Weights of a small transformer language model.
Size: width 384, 6 heads of 64, MLP 1536 ReLU, vocabulary 32000, 30.2M parameters.
Architecture: biases, tied embeddings.
Training: a variant of Muon for these matrices, 7866 steps.
Each number is 500 + 40 x the weight over its row's rms, rounded and kept within 0 to 999. Layers, rows and columns count from 0. Numbers have three digits each. The size before them is the row's rms in percent of the matrix's.

# layer 3 MLP down, 384x1536, rms 0.126, rows 0-281, columns 1440-1487
102:489552515522499536526452505467576513543471530471522496530488429471472490488465477512452477521443510498528520466476479550531559510537594548565482
101:430441433566522473526535568483455544487562509541503556504544505527449479500529485518479517452568557540484482545490457476521440467526532497537557
100:505577493424532472538522483523582521479486475476505546496469490518504455517519517496552489417518508504486464492535479493533518541522428452545475
100:461417528506452535487490477494505469500474490479514491523546494482456522460513445544459526504475534540384498528495530489512482544503531532559531
101:532473527530448468457449511492475538486527528467485424491470505494472456535440467509495506465518453513473540516492509542465496520532506570439532
103:487522436510514473495509489423530440490541465483524471478453480575514445516508458522462479546493494423470556486491457595426515474509503528558476
101:500536539502454511423541542468541504494501503526531500508453548504481452483452532443487507535521516520487493517589470516458519414513431553506491
096:475506466497514526511514533558438512559449521522469564584542421492549550490572448413495471547461444499563542532521460458548575500541533485504491
101:553475484434594496452385482468436493524542512483475610547455511478465452480525526509528556466509439477503444579506520523571471578648487553549511
093:464491552552457480532510481480497503515454454506545497498509468491497521435516486450449577413512521457554536497535448439491510549532480535530467
098:532479501557486516548536591524478493526464490487607515468614515457542487524550457471497527525518498535543467539532495422547541453476477520539517
101:504540493523482529499521513528538520518498520484480466546569511417488515516436556484534461494492424404514534468560523535566527542476499437531583
101:551534446581544530471438473530518433486485497513493497495499523521494473445499470361470556503494513501496477542475430457464512524459441500535481
099:504502489458462484505496551521552541489455468542547481479512515558518504503475437494489452533437488530525416434441471503493399510522508476484537
098:542438491543510501552512477494578511534513471505480486528454528561517435462513516527516523498557520481437469554513422552476439513502550568501505
097:528507500499550454494495517478464527476484506523520506557504501406592487550483462456519498524490525546446481503546477536536426515472513537501418
101:508454495467611475486503555492495462513493497541505491537540525492475518459489494550583494499443519520462454518546469540496533502538482514427520
103:566545520492533468490482502436519457567561524483498517435465425500551500479431458518486459513560452512517431477524514482466475533490521500474436
102:507500552491507491468509439519538550509428476494518518509527470446518520411454442485547547547464530497469498559499494544473518522480506551450538
099:491474515507461556532494565554401426446460498484513517488482567614542457588464591492414521506474433508432451491489457537487517533506542470486552
101:463533430472504498471512472555473481451531480436441461557572532518509540571508521567469496529534450500462473436482491500531505587432493494500537
101:457520493542464480539469478490488436448451494469465482459460485519517551514470519538429413512422542517523506572578525509560481556501463579510477
105:518505480399537516474492476545442530555565456547529559529534552491439492472500492494489476453499537497492495523449485468530588547534477523466501
100:454544493549499522553451500441392509418493489486489467528547514545506500491495524485512486530487510554543453492440448542489517547499449474483541
102:492500516509530454558515511512588509480475481498559476444504516497447550528516517496517525495434531483530441504513436494503468460430511444523542
097:502515519455480493508461511493594511527514429501503478533511483519500532423458482484506475529446454511511561531506484527493558448454499464421520
099:487552463382538551569446536482503482513540473471473490499541537492462485551537511455503401456563455450524528488562449445537528464522499460467475
098:488502469562548487489509513547498497538479514546516500524508467496470495460479498381509496499568524467479573530487481528529523526491452438469521
099:561412511599495520512516475518527440520571512529538510425450494529500528438510518522409540478513513490465482495433539502533494528563525495475490
097:521476478482486488468422593498517436476540536564522462461518522467467531530469552491520482460494474573482467528507581510560440482568536476483479
101:457462486511401453512503594488516561490465529465410456509503487490553478467527521490501515513527455459491553499564526491552553549498506536503483
098:523450538483494485540464468521438512509526523472551490525473500414537478446440597481491504549536588511489472518541498531535568538448443491483485
101:560488486515469510498461472479448573511464538498454500511512437548566554554488416539570517557548511502439490553448528563528501497528505494449487
098:433521493555508574507478522526466545449547461534508436442530467422526482509544550541450513480511548572437467539467496498625565435542437606521476
097:555427477465460518497461433436484486503496524547501489566545499510503491490527515528481493445484510473488510497581550510478524483508517536447562
101:476540430559453513509489467464434460545459588552516525484502525523420410481508551503561548505560545468561513532504485499541497465436488534487441
102:460476511515528506481525465528552505433401530537522500445490481515494505550476504565471524454506446520465501473477528464474519485505507474440443
101:487487502506471510533516450497496426438475522547420467514551471433459502416473513454564455503441470570555435440508485538463516461426482521474569
097:502502518486506454588455516506383485472546478521474548501486557497530510476460519622523465485556527478496536510538502499483459547514523614457474
097:537471538538541513519479517545511529516526421492534496571558546559448501558544484483565487516488499490520513489460527548525522541530497473501488
099:514540438509488545465501541529395459467523475464496498562482507438520461465525433432483493483491505504513419498515529517480522531444524516503563
104:494500522480444509487600457487457474479458510490444488426445502502521542567506493500504537452507509513401556480560504427512463485560476481502510
098:538508507542464525481483495539471496622478452457523557470491436522454424486494527492474450507551526507490485468551537491520458511541505488476532
102:531529569465437509514476470544548496498555556493506522531500526589405467501491494452465548491509523505522539485515541505484617444463500490532461
102:529462499532531536488495572528524518464439511506494527444503504584509514510497450585504531444515484419599554513550450499461490501506488463518517
102:447477562559515455517488465542492544546482444492504479459485463487510492552472508467544552523559484560446502539481530404490480543525492462411539
096:445474482556530516470568443508512532564479537465483545551574556515471531518473484467537557478500563464482499471509584525412512489534437497542479
102:452532475502483504468450523573456421442481561545478522494517520497490549507485512481461543531479506475486467506523568495542512482479544535496578
101:431552479451545467451449521531514424475470513558454478505486531484526548523466593520465502462426454483425563490488552527474565513440562530525532
103:520519510451455571480494557517494550481504490513481546477470471496494538490557523439489428524502553539494462538480407487512450447478448537575432
096:599457517572532472512485475496548563542532530570506493421511560503500501530481480520508457483538517496514504549506496527418528479495481416476569
101:548484516569511555431531491503520510485497479500546512486539524497485419526533439548517543505487490463474471500536498487478524560483506520465518
104:430501483470502529523512525487430479469458496446468444551473453459464540394511508514522491528441511461503471490450461432484547455525463489459491
097:477518518524411501529436497521566506499484502509498466488569443495496483501475511500501469435530405543487476495517442476584529486467467529488524
101:512474472463498508491564530480448475462449495539505535560477422496433456540517461445506484512478484496509496476504431489584548512537477555524488
098:474450502516476480504449483510442463464489473556507487535517463491549466502591503463496527442456441458533526547465458486493496474464450473508527
101:469465530544486469457425551487501479493493497516445512458487501523492485554495453516480497472474477545435578472621529484477549514515467509526499
097:442506488527526455488505414563554513484522526467501483501503506468563541525492502498582500554458487467483509459415565427493471521517505525414516
094:460522588538478518594540465572494445434577453472494468471459465581545470523448534541466555519479462509483504485485471497513475492581498553507470
099:494554534502457443449524492475439565517506486468450508502516436478461509538514550507605590544463452422438503470467481430491521525529523467512488
103:518541458519571492525489518545511475411529470470503485469513422504508505524483422526485453523456523523577433470589474506493496482520495520538512
099:508526497512514524436539483498469454537578444527476499563472495473488481509526562576554454468486516458454479485494572534545431531525439500538474
094:462491584489523471544531510535414552478555612520532545457545525439485525495497486478484431485551533487533541484485454485485477486451549560448506
101:466538545608581488474503471491509502477558533496506524523523484512489498519524526418531532508512504546574458537513512497449410544506489425492503
104:510457489399477511526495472557588558470512501492515583478579478516536534466436495466597529531515548588583523449497488568553456473489565497487474
103:504546496502496566634508472525441519487536431427475516507570557467537515464544608518526398472519514470577467476471515536534532523503563482474513
099:507517565444481501521467510418461518478513502466563488517480489517507466551516565457474504509544530486494561478482460536456487516519502512450537
104:556540504482477469428526489500442472565495509562484457531515473524526446548546424547459478506517538508520490527586464522503503467511423490454528
101:503460487454510477496550475524463516518491556469508463457449472507569526529546457479542512545501460516468486435453521470567497428570594525510490
100:559507539419535458515462432546540531387478502558506545532488482509539533564515522454411488519520494508474489520472399520522465537602523517444476
102:605506512550462472516454513518509574576565482525569450497424512534498434479488448531459501529497472533507522493443475478473539483450476551453517
098:568498510491453546526557528535476538566501481517560586519404493436502509490528475599563497523511506571471492467530509493545526500442354436546495
100:483541594572496468491507561496518534424540539571464522498501457517470515534481465572488450488485526549549530502516437478530608514468517471540484
100:488467496492523510497463505522499533503526473537479475504487519535467494488501519504525527521565476460523461427404569470479503499527528500452541
100:504500525502453478448525479504578551534551448445520506504555484478418463500540522511462500482463509508478539538539497406484470541479546469552516
099:475468410484519514545504447551449535461526403460509469529475490504487495451527470522520507534489517533510497518478428545466552485473488474493476
099:561522571482516475492527417499438530518521469459646506471482550496469503615426540561480458569520571570523483496512509462518500553470511487555477
101:462447516498482571519469488551524492480464534559456461541507476506520546496551495483417475605485509519553451523538499475532537547565521492434508
097:450502458503450484525486526503491492580471463544506473468537449424470501450502471550512492489492502422539521460490549532445464472518490535456489
101:504504503545489500543551488538451458495477462528511488650545478492492451495525487507492518467546478481566549463513520487546541528514484447503523
100:466431523543510516479502426503579496512493529536492554489456454460478519442544504536530511502503512503499501415444560510476500505564534552434507
097:495519531508502495491512523518551526516554526505544463573521474449562499517521444385560533495528577486554559469528575464509409457416451478530506
098:485528539485515515535528475468502526560498492457523522451495399575527473533604524378500446511506487499484491466455492478600594473575545588487505
100:543553511447434504483515467492503504493542506479410501518454561582429515565491572424527502497460482463555564527513492498443517484408521481420448
098:494519452479457466534497496536472542497471463544448502463500497446504518508445523465474484454455458447434497444546494492556523500470486552421480
099:483544545529484516467488487444584472479486435512478475522506447475467530502394444515573584508547450403477527479567496481481444504396505452401489
097:535504488477521514503519523491548501515484518447484584575503475496539504486517498465558519509570514443462494539546502418498477479516460513480433
100:546489504492485503561524519417594487499487464498463489495515465490538545514444458569537498462529484535533448499486519501551520545577553498539517
100:515538459528483505450495468470474536497486423491448471495420541507507562530414499510507458592493472538525527479506498447572494440492412515539534
102:501494400438534451531427465416516463554497482495511468444526497477502507462554476492567501508438550526475479505457443506521493526565501486565458
099:530463483505524522512485513508467424471550513518497511463466508469466522514496461435495469523460447465485570553473437520487539519541423521478487
101:513673515553497493501526485488488453533511496401516481533500467496497499507497542523497431520477498455442466447484508494517564508477448466504488
097:495514539512569501644545513549412503386517565522560486495514516517413463513460512503508442470480506488573496511537530481442505518492495526558512
102:462526513582506463509515434565453502524516524540475509493554491496528453553530501455567497539488535591529467516516460520553453428477554455533465
096:507481515502487475453522470520484514526479524508574556458552427485563480471558488508477440529505544497569458522470524526510546488518455498487496
098:571587478478526533492462463529481538499529505536463458582514496523413460519434481592546508513565471558523533485502556533499460450575512553481487
099:550481535496472519499439479503432586460463446468398531522509521494481502458475497622441513493505536454576451522568520540489486571520496523565553
098:476554508477504440503516500480580472501480500500445504481469484516488448468558497626461532509586517525473453497438488489483447472548551484520460
102:470435496548504460438554518481555481490526463440531514480503531588476529535498472490495444476410461474502457507474478445472527500454471409530476
101:471520494510489545546517532594478466544497445485477495508461537498537571525452560476530469480494518419532567478565559546533543509519496506462522
105:501494433490474453483497572383618379561473515487435503547456489443504450447463517477493445533489439543515529481477528502400436492476535564541474
100:467569506518482447497510462457561457523542492480471528487454556560502511488496525538462558499466535554458476479440537394465469516454472522451497
100:550497537497459523486517543516483477533456514473538423510546471495492518547560452503464510526505474482514547506477430494477510503441494590521449
101:545438543565511516454470432478503511516465529531459514526521542525495516445543445487556411550459567489546451478488509479507594473532479468427517
096:513441426492532520596540502488457490549503507534447496485493492492519453529534547535520472468479534526526493539489467506555488520534494505472513
100:544538502517492477470529564457476483541483505502497476490513508477508444537510496498491446487489540500537499533464462455543473467459482529524441
098:482490474463455439489527522555520442483471498471487522509474524452449506459474466515473526510493526455501592475463445517473468518461478461476461
100:496461530466544471520552527508486527500440529450546497438459497532489453441506508504476439499488479540574427456573504532481472542496570531527458
097:505557437523555453509509466489495490489522473514586509441515480560516571542546548539477488497514522522515499535506496499476441471523569459515445
102:420487540498509436452527495523426430561517534536521480418489495552493475515508497465481556425511541478554546484492491513468450514509513472494439
103:537479535447552494495528488509523474537519504435488511516483547441466421560496529417577493548492590529479527531471448475483530500589507497518568
102:553540510487581442522469497468539413578567477489580551477488518490516520467590524483545454520466513474538507550450464483554480485538456483549567
098:488495513483482605455563496579514538560438530497480546468523533441498520461475490512504486472460457492582500584474519504569541575523528445531488
101:466507543479507497432565498455547542552558594477499489611529463532568511512522495543478510539453500572573532482449443534466502447521515542546507
101:512501524510511499489548550524447503465542495440501492472543414557522516442550484543498464498524549497546497514549552511484485472553633478572538
098:431514475467605478433511567475571568539496587482544520409506569544505500493490506463442502529523511512495622542515439442482549557530494478559539
100:545500512501538471490469498579450597511503471519440499493539539504442561440551496488517477486468552331495521568519496491549543467426515565578473
099:573509512480529537470484517536441506571545504497419525458431441544510508482493519501548431544584504514553517452523536564495505446483517534482515
095:467492563524500433532497488492536427569481474531481531449580577434502590537532585552497568479513527420504526446412548532422450481439544551476553
102:496493464472525513449491545481565505521443513511586532524510546463548515475496506480509493567478480454502517572543466521487493508515571550503483
100:513480523520484442510506503477593551504485536520560479494514482546465495451546519462472501506487460509491509509466516486400515470438550421509467
101:508499502464487510543530489507554522477429454539532491563564494517529544507443494503467474476493528517505508468538509505437496510447486492436449
098:553502431544522519509432461493507525541542515549522497523484524526469511567457643506490542454486500448469517498468492516441498518480563519454459
100:511525498518489484535537523497512477506496431535518512434493534492473484488485502639524515394560482503456485543405515546493420528478547465499535
098:522474538441558513442482512487456427516525491542498538498451547491489522509537502452537557555572493444519528501455497553457489478495526510514498
102:531493555414514467575497544547500542529452515442508506591502490471502478507496543480510524492501529533492498555509537574466559492438499458474512
101:484527525558489498542444532461532554486486490537529464493512503534610540498509553527452460407503505465554537464448585575488482453469506526538545
103:553554572450462479490553425514553470542530500524481496491501487524423504491467548554500445439505458495491522524510549517506496514503498480522456
102:432509523508525489526446499495495488483490438526370533455502549555490543498451443514509492490525561535479495423480454493495512482576504492484447
098:458490504433462519571431511404527463486542486428551475455504491524458491462445487549440526473520470496491442493491486529420544488488471512468536
098:430526500444504473531513578546412475535477515505516480591514572543500507523516495479554504482527492528465457520469513530486552485504474465490440
098:547476535511538473474539472456445498514501465504478561579437502509565479511514410482531507493500499516439457480589501499467482496540496554480562
101:493454547492463465567530517487505511484543565387513502505535440480492503504575538539492476485500506480507548484582479530542526475462500525522477
096:492477487505441509524469556624481517544493500467487490466554531459525447509496486446466554422475593467489498448536532499518486419469497539508479
105:510509471540539509587501475545435450528527510565525558579532512523446510524479495514487432484451540477529461455552584505513486547523481472489499
099:532490535442482499530428510501571488503513456553510526457465516458456504461470524441502519469442518586471430556417518488440524452534495548472513
096:538486448537461451386515525485625497505556539431455481493491476530548506505523487523540548561561495463520499500459554488417466510554500521495446
099:508506442460493493492515458548574475491469571512507448477436513492546473506612466460388432524550534568455456456504516464559469518449509550513523
099:511520517495518491450439504509509552475510468486498474543572483547503526474514529503568482476514456473523557474462572562529440503474486452519493
096:537513544528476463498486500456589507476502474402512501452452458540529410507514473590480544542468546468404464508565528505447579489505477487466478
099:463583523467481505522529523504345548543503455544472474490480491471515521430474491400487488527481460501550487525534516509545475481504511495459394
101:440468433532529596485483485462556487474506474508506501500444478492389545550473499485589520475456432494449455481518527430443465535471573460447569
102:556483517461529519453522490479539522496502526537477458514461556470476518521533474531442467435469504449502559530545534512534470545501492481475517
098:458509487441472524525508507495528525374534477586463459434468448454543509476449532534431543494497468546491442502489598462490461548499534500534498
102:443548488461480510469511511511526461510479535463527508444510461501538572522555534421520401516513505508502487533478464517508494452505426492564461
098:483507515474500449481509539523417483483485523518508508537527514460528500425506533519563508516593447508542443566551477554529519544551498506533437
098:445488511541475588502497517464454549494502478558527542455510494512539528541525431429512475558525513475460444540453472442483436519520545492516522
101:480469479487518525505451483546483521539507491448512491516495536459504510547515471548504495533521513506408539492475524508522413495449494529539502
097:592520552537456446486459534529479525538538541488453499537501557492569519528544440531538511484519553440526552443553499554526490478585420464545539
101:507476450439555460440442437534443440512463417485451524459507529496475483499455497502444542528537510518487488560512492508508443511475515527515467
103:498553422455473475539487481532513558542497537424497493532551528497505509508416553566501486506509521501481511458530532458545512538427524447476509
097:479552532489487469540484518447455537510486513492509513512506497452570553561537463469494518495522491547488492487534473501568543464469453485495500
101:520551506447487523462474518564455525537480446566518456502499535484442506532494485544513524481513478491467551470427515472504465498485459485555512
102:512431495548514539513474542522564514497527447487445435558551485560511489526533503493436556462561526510501503528564481475528433485513519491445506
101:560522539534527538497519554398487449553531529450575459532590440464484580460484501483489480396542517515476472530505553530476478488447484455601508
107:485462486564462486489592494487551505508538474532522456521549515501487523470446459529522534526523470515556557469467483521477477513505518513464563
097:517447471449460466464449501513452517495522478475552497522566459413517577441471449586541429404514530519582511502487506515515430494438479524486524
099:582526479496458540523468527535547554395526515553465496519455509528474544511524475536496540519477504459507392541565499485509489525545491503516395
099:490504516511535491488463484492493497503432470594485503431491554531496527493486425513494555484600532557433484430498487518462511493559499541542474
108:517446444441570560546516526542428452414478473507465455553510452533466505508480525569506524481530496486515522456519492479524505500568547484514515
095:597517503553450415480509405484563503482472466503495494464481495517511479531579506487522477479441576509486545516537473435496497506478449423493456
100:480504515509583474519473542436494417522504498497549517526497461504531463511459656490536503495507527460477488515543467556485526458486515524479517
101:493503587494509553562463560455500605514491534574570548497528487425503464587542506449587485514495508504455589503512589478522430469449508527515563
098:452501485450515519543508485424562420518466476488550527484481565538494530484435547491517399520467488477502560471502485575510456561468546498486479
107:503494517519466513483468550531497537485471495523466435530527510551465461455467473483501488454422481505498491436529506458510516439501497481507532
102:462442551539476557524499492561493518526543478569489537481451508505458474505480527547539536527493449498542495509490489480460556516548577532461500
104:504546530464526456488518554481486477473482544516466489522453434499486484498436448539428471532497501527419510499529460451477531534509476507501506
097:425567541518535516499481460497498448396492485562521545520506525520507493489429501471494451492487436557570503508557529474594516556563538555404467
097:507494486530569476465535563462475554624547435504555461541566466523500480495499462463481526444563492469452549510535517522453563529538522489538506
098:548524462495519468514530463548447501459560571506439500473527460509551462491510435477431499520466443476557462478514452477553447486505503478489486
099:413433490451506428452475455519459557484522528492494485517533484522505415509478532504515431497497550547480543558500441515527508538557455488474536
106:517483494521516491444520472494498454462531502519440548491462514485473539509490479488433520520521451522477555450493513520435544490476496459543496
099:429431471482450506494518479480662496487508417461496484509505528528428560522502489572501520492473515497514528500526482442456476529445540519541492
099:504490525467540537521517545550478492482543504439514452528479511466539434465514490574489565543415449475496563447492507511457441492438402471503498
097:480514454475510504489508463461505508431561485538438464489471559485480560495537462522523563463487428425519504458452491564559484496473515469543447
097:595452561481529491544546482480586537468504517442445469539547439505526465459574443505524526527460514469560523584492558498495486537445529528464481
097:518446526542529501476471518526487520580462509417427513544494578496433496510507448545466435493582501436511445501500527460500571516576456458528479
102:471484425471512500486451485551556530460549530465435534467485529542546515571505407515521528578485477505521558602488475478474517544486555491478590
095:512511515547480507474538522495448502522523524458522475480562562491509456526480491460506449530509484464520509468560538538481457512474465498551543
098:511459560495544516495509503494402463508486527515488487498490560485418521486410594468461484538374479504504516546454532507517506587468485503530507
097:524407500482588457555526547503436522556472500501564546483528464475512510543521465553580550565480498440526466524504558441513558547422481489545478
103:466520455534544527509451551404454455495478534469535546554508480510562450538481478499489498562536433528532475487454520499487512491486501448504549
104:526517499497518512433458487484480477545544467509528515508559471551534478540474482429475507542446462538447454473487537492480499514418497510469462
099:485470503545455499501538509498490480582500526502501495505429531595509500563461511500499487479427486548481508514545484562454483470487518512548466
103:505446466493482491502454515434523533461544527533559535539530482471513546547498472477505530489517519529483453511455492470567516528468527516555529
096:484452475522505527523516462544529471420466552568517488490472523566531562436440537485501551519548433496502490511513425504491559513548488499592496
101:502479536478536500438535505461463506515504500451411542465448459518551477493501529517510518492546439500483563506444466521482489557468502498576464
099:559471485538537550442427482467504491419466523509455526489434485483603505442534450477491593514440466505519538457450508558464564475539572455495481
099:428534493400525476513535599521468489476491513494480450576526478427516477444601537509424434424563509525602519508568494558499504514513488492552472
098:467512561499526491486525540490528449559470461412504506550533505493479513539450468527437528476487532527463573537514527466505479470469497451556423
102:495555509486455489526488503463495513591494540457549543528407486449487428517525476507617492464459541552542467525474490530492508475484458443519601
096:519475450497524479520565461527557547539443487521491528516520576497525586470554508439592489512489476528513485436482558435414387510405515504489498
099:503534484520494469545472490434541542494530492540515487468478496478463487545496511498496494469523472481583430496518450437542425493440500456481505
096:465467502459487517523519515468617490515549510468511437423536509568553509547486456519480453528546517547450491526452458447451556519572464458527474
102:494544490439441528557467563442521552481503493513429527426516476595463415543545469505515525488482507486530468421504523498488505494436444526522552
095:518468496429497477500531483479515453563501434491501519505459458541482524542463405516509555467480447496429550456557511470491413537461488471514464
100:434509515535508529540464546454526549504531471441518472448497530456507476466474560417486524522530507585521482533446522521515495525522458481539447
104:489484497498455513560512435557412464491483452549515529463479515497405507448466496625490514557473536494508494494509495480423525515456575489464509
100:512524500515506514454508494466476469501529487482407513517516494462471564478476460448571484502477494463480466545502454492440606521471497470550480
098:579509498570464506376536529508515548471539511536484479438489461521580514529535481543445404450525505523510433465542550488504487489509460508570506
100:516548442517450518499541493431325547453429441492437552471480519523487441520523511499462469472438514513427524485547487481468469500519480558469474
102:498529550447518533442453496473433495575515579455523479544508537503420528515437547490503481480479497474449481436469496521534548501462483535466489
095:518486472559503506509492547478493459558497473519486495443446475526445560440501407533390558501536503489563529508465513441536500544569540474447559
100:470532438521536500561491510441427533431486490477454452514464524454499546514540493482556458524485525483469499515452450483430514496550589498496488
103:493500459468511492477489505454590520525493556415478558514522448527404486599499486516538424483568510527457501530540514468542524464522546428491491
106:489522520469449576467476554541531462458471416519523452528557497528533473489523512488483483510473472534511444478514519497508481474517510524537495
100:576466469483508476512474544572443473559529436516451496522446487497560487465548472503477507522539488511503545474473490456540509521521561489495515
095:475537425452535468511496486416424497510510507498492541466522504504510442523541475452489444483464452506482515502598493501482500441469565588501507
095:487424457587471503514486452544561498522498513430467477481472428469483498489495519492494576508485512492476569574526477523539499497595470494415507
099:498511530458440523496516529562512485540496515574512460430472498506520530582527450428453440501483470487529502467577482482504510496489457448471471
101:520482520536463391561438555492460548531499523517561456521506542439497512504488543516555477523528535516532463403468478543449461510481567544461529
095:464512542535484485486444477456538498476487425504550454558538526493487488523543471504486490512546499555465484543455537531545460548546523475455476
100:564506453523497555525452460462550597554464448502494512591484473479512522445518542489504530602554545481511469484464530508485474451460531457428447
096:487531455403453585541576459509450485434470477506487496538507510495502531488428511520493537516565422513509471531448522542500463469534541488447489
098:498556392478505411435496516523512569489532492545453510466557519506528485445495522540509479525535570503428531456521479532482535475514527490504469
101:513462529486460487527538491482493472386535515501530465512530483493496470467549507459487554452483519502549488491533515470480449493537529479504422
097:550532407496495501585474536453518483523515489480538561515504463496539419483446451545508462502492550451536452559514515525496564499393483463564489
099:476458426478428507509487475467558417538554483481520470488562507528502475499446490458531571488516532481489508520552529528479509465490487450479561
103:515531495462560545485515502483522513488414491488563514555540476468494495517517496479508470500512572465453519459516547448434508487497457545533479
104:514521492515567499500530515514425505499514438540573443475516561480476516487460536516494561521471550461455498490532537516462471496504469509437485
100:446596445457519501537503519535516442464464512565490470568479482539464508493490510468452510418495540507489470542519477501552419478407466446556493
097:475475424494523537472483496495401469400531487485427522466489487463476517436450439573532470498507489471465481518526509513486473543509516491551594
100:519483485478543519457565533485422431492532496541516466551486548443501533502448516442513521543461458498457450473545460471445524481597516472496561
097:487485518500472540455511525511444513498549507527480450518511556556501469575506525530441524489555468452436577506522592499474479551443574474490513
100:482447497480462552498485450454455596475528515557529522487468471572467475503487651490478469497526550495485507536477504556513513532475485496520555
097:543475462454458538449520560507532467447508468531474455578464516448477520430480465520500477507498521508519569468497474509511487484512491493480514
102:489518570475557474541505455533544494531561427536524490473457479497485514548507431529536459486503523571499539498534485504597534530511457572536554
099:556499517457525443482461519540578482474516466429447467426401510559434572540450506473465452388513531564444594506526478466551486480534537472591516
098:556558569463515457465466498546477461499486517490419513450451506519533552473471406559499552497515587456491549533498493475501496463487473471555452
100:515506540448479451494410488487320507601455495604464512521450503517465525477472505574554503508481448517488524513539491515432495522503524555454487
106:443455483515549513539432521478531600495504521484538546542477520456506506561522512519424455520512551448497493431481438475511493458487485478541519
098:522426495439540437554533475539420547570467518479468497506496479469533432489586504457484456434507448529478501536512495479562496475530516446539536
100:525478507521563564557536481524570516521520554474522545468480503497457515441540438433524498462525578483471426495496440518511464496435468445475506
098:428521511460551433495548492514456497480501418478448490466528486499492534537583540527451439468518455503512584537496470468477476500563491559514534
104:487520513478431564467448449464537513479537473450473487520502508512530520535486494525462559535531542494503485539419506534533519485505480480543497
102:522535542510502455473520487554428414492526525565547434506518460490541511466500457503483462505505480509609454521465476521472512528468465579424439
100:386483520574534536499498551512539508459476479520432471536490472540469485508509518470441498434499481546485526452522479444567528475525483498553436
102:533424513451472494517511520497556513513524489486460481466509517535479471541486511508517523472488556459456496513556577474531439523457528485478442
098:463427480458506482518484473407502473442450479472538506440505545535495475444524527465548510514435542589498467528528519549431538481485527514448580
097:475551494478493500560518466482447580482536480482471512555433463517502451520515569491511530556484495517430499512502443466565453503495480484459514
101:485473516518424487537465508525492498487517512404464549522536469488528475551484523438562556525424495515478482521508548504490482469539429588547431
153:508502492497510503506542545515553568525528499479504544512454477525431485491504455526468474499461488516456479533574488518514508416545512495461528
102:457486508481453466490418572480479464455534555443496540482555545556599563513455538525492438528482506511520539510511476580455417529521527515583481
099:431495522562497489462469478507437487526452513577459577548442507509506478513454550574577497521471484551434528513518437520516568476463543503520562
100:491540453535523492572500541473494511551500477503523509460546376540460481503521482488535459506479472454511446566479511481490517502487403546488463
102:457504413439465509514501535492483433516478498550517522499587511451542539498519494455429497574454567440642491522517550522495553525563516519540503
100:565486528510537512492482521474495518455459545487532528578566507491583570461456472519493460562518541528509509511486447537498601480462482494586451
099:510524469490477518533459494474455515623450489498473479509517479493484491554507534465487430461549527455452491473549504520464421521446437524443500
097:482502430516476513474505549525535509486461483554554540490492555539509555477454487457502521489488511541485507496473452523524432537510536520535479
098:493529516377432525562527386517477469523503443416529495496469449449532545537581514531458516522489431540523515479508495512490448469469426489514540
097:499412487526541510459531530528436506457477524549518497495568504422444515520426485422527463483452462515516489548460492497489556517509448527465465
099:553522482505458496469548479553474500521427554546471457417509470508548465553480564518493476540509500487537458496552506495488484451505469485495447
096:521512513605372514494479527460586516558525524500471513430524487488488408514488473498429564442559478495521502528542549556506424436460493521486543
097:518492479468421475512511494420483523483511443532472499501506454514460471455456506566484525565501515536400509520507465528503530463497513439487514
101:468532479478518498511422517471412499453522472507534474491491568547466478409597516481565562532453492468427494485469533532548509489497480518490475
095:553511546555452442401532488469533470456500437496549538473450530553497526504470559465466468509474488578515577526531427462482517482527558538459489
100:486452564506528500545501566504438548464562450476501523536532497511505532446462554458511458521472446512485412511517575442469490525524553448542478
098:551533516500498511530491532482514426447520503490475511501525533466520469491465469477502465552504545483507490459492473494510496477606527506546486
097:502491465486524499544526480531468540420490527543476486518537455434567480446578441450481484525463524555526438489430520472609522529547510463529409
099:532438547575480484533557448482441466487466521527455515411531464528473501575482451568481573473500505515477520526414489475509499533525485532523435
093:495497486501589481504543554488539501438493567559492527496544481475517561526543585455471570483548567475519499544445532543494486511548482560518477
100:513515481551474446535474540520453469496509476463502539452513490491458417541480509517473494589467497504508480524477464485551443566511448568494480
100:496513561466521490537468487455526480500452517486550486436502501505508548545451515412499487480526465558481543483520424486461482463473493460498473
100:438505564511516458447578487442545551523476514520484488521542527535498429446517501513560439510451492484553500486492416555487574514533526523531532
097:483457446400444497449466551503496487489488500551445507455452511527411595454525580395472498468506513454547521570497542488478497519491553532484485
101:495482486559522419462462511510438498516511510475504483462538480465406489527455569547484499510462530503511442510475559543446465479546565511525575
100:456442499547420485459434491509406467526462547500496546475465563488436437544520490515456599439463515517518477495433513481479486501502503434492538
102:482460480502459569492508491461450484450466465507500515500448485493448529508511487487487487445552536492486525450495521543480617518490476517534505
095:529509450441510496508430495516540519497495476385525481474504560498485521545517553480580530449480510500524476540493477445481535405460538468472511
101:513482482550493500543517451485498435560492537564473437480484487502591450494429532438465539500537487507495514494515539507509523494482469457482464
102:517474468616549552468538531520543435538483569506447508492524505520539563490482503438453492565484535500490454479556493470497507472524517506470506
102:441511402487515561506564467380481438509503530489448570426474477472506499526483476450524436519490505495439543603520493445473515507596577505518517
103:471510565560502540545454476515534481409485543465467465471476434563502466494501519510491450433453525488505478540487475502473513482511517483459484
102:562547502481504527471501429559524538547442501590608474419533510420478462495532485497557487500518527490512507489455545529492536500515488517590496
100:517445446486485510517535546459592559492524481512558461458534511458513474537512421582564493477510434478461468554509457519471398460486503483496521
120:501467526518550486494419536512495512525445543491453528462464513535477504451541629527462485516490525530530507507453520563492595545483527471463574
104:413500450512460549467487479542627468540505529525481491492496470462474526488522419545513474510518529477457508443473523528450542510515510519536455
100:407553510521535489473534496530493436484519542431420513484565456424468520494498459463503497470497551517533533489489505513523461504415491475524523
098:515488487478443514469485477501452520526476462546473473453508510535456491419470481484521537444430467484497487505433544434521489460513533524514456
100:493567524564482477517505447482422423542481487499487493460469465544474538577520497428583482531474496525497495548451578487570526477500456508507509
093:510465539530514506488493483491479536447532503520476559453570569559467503498453424523493517498428514520534481537517526481469577487548473495433514
098:473515470545484508478555515469581535460544523476521479474457554526514505503469437424522456472460498521443555499538493515491440509492470521529488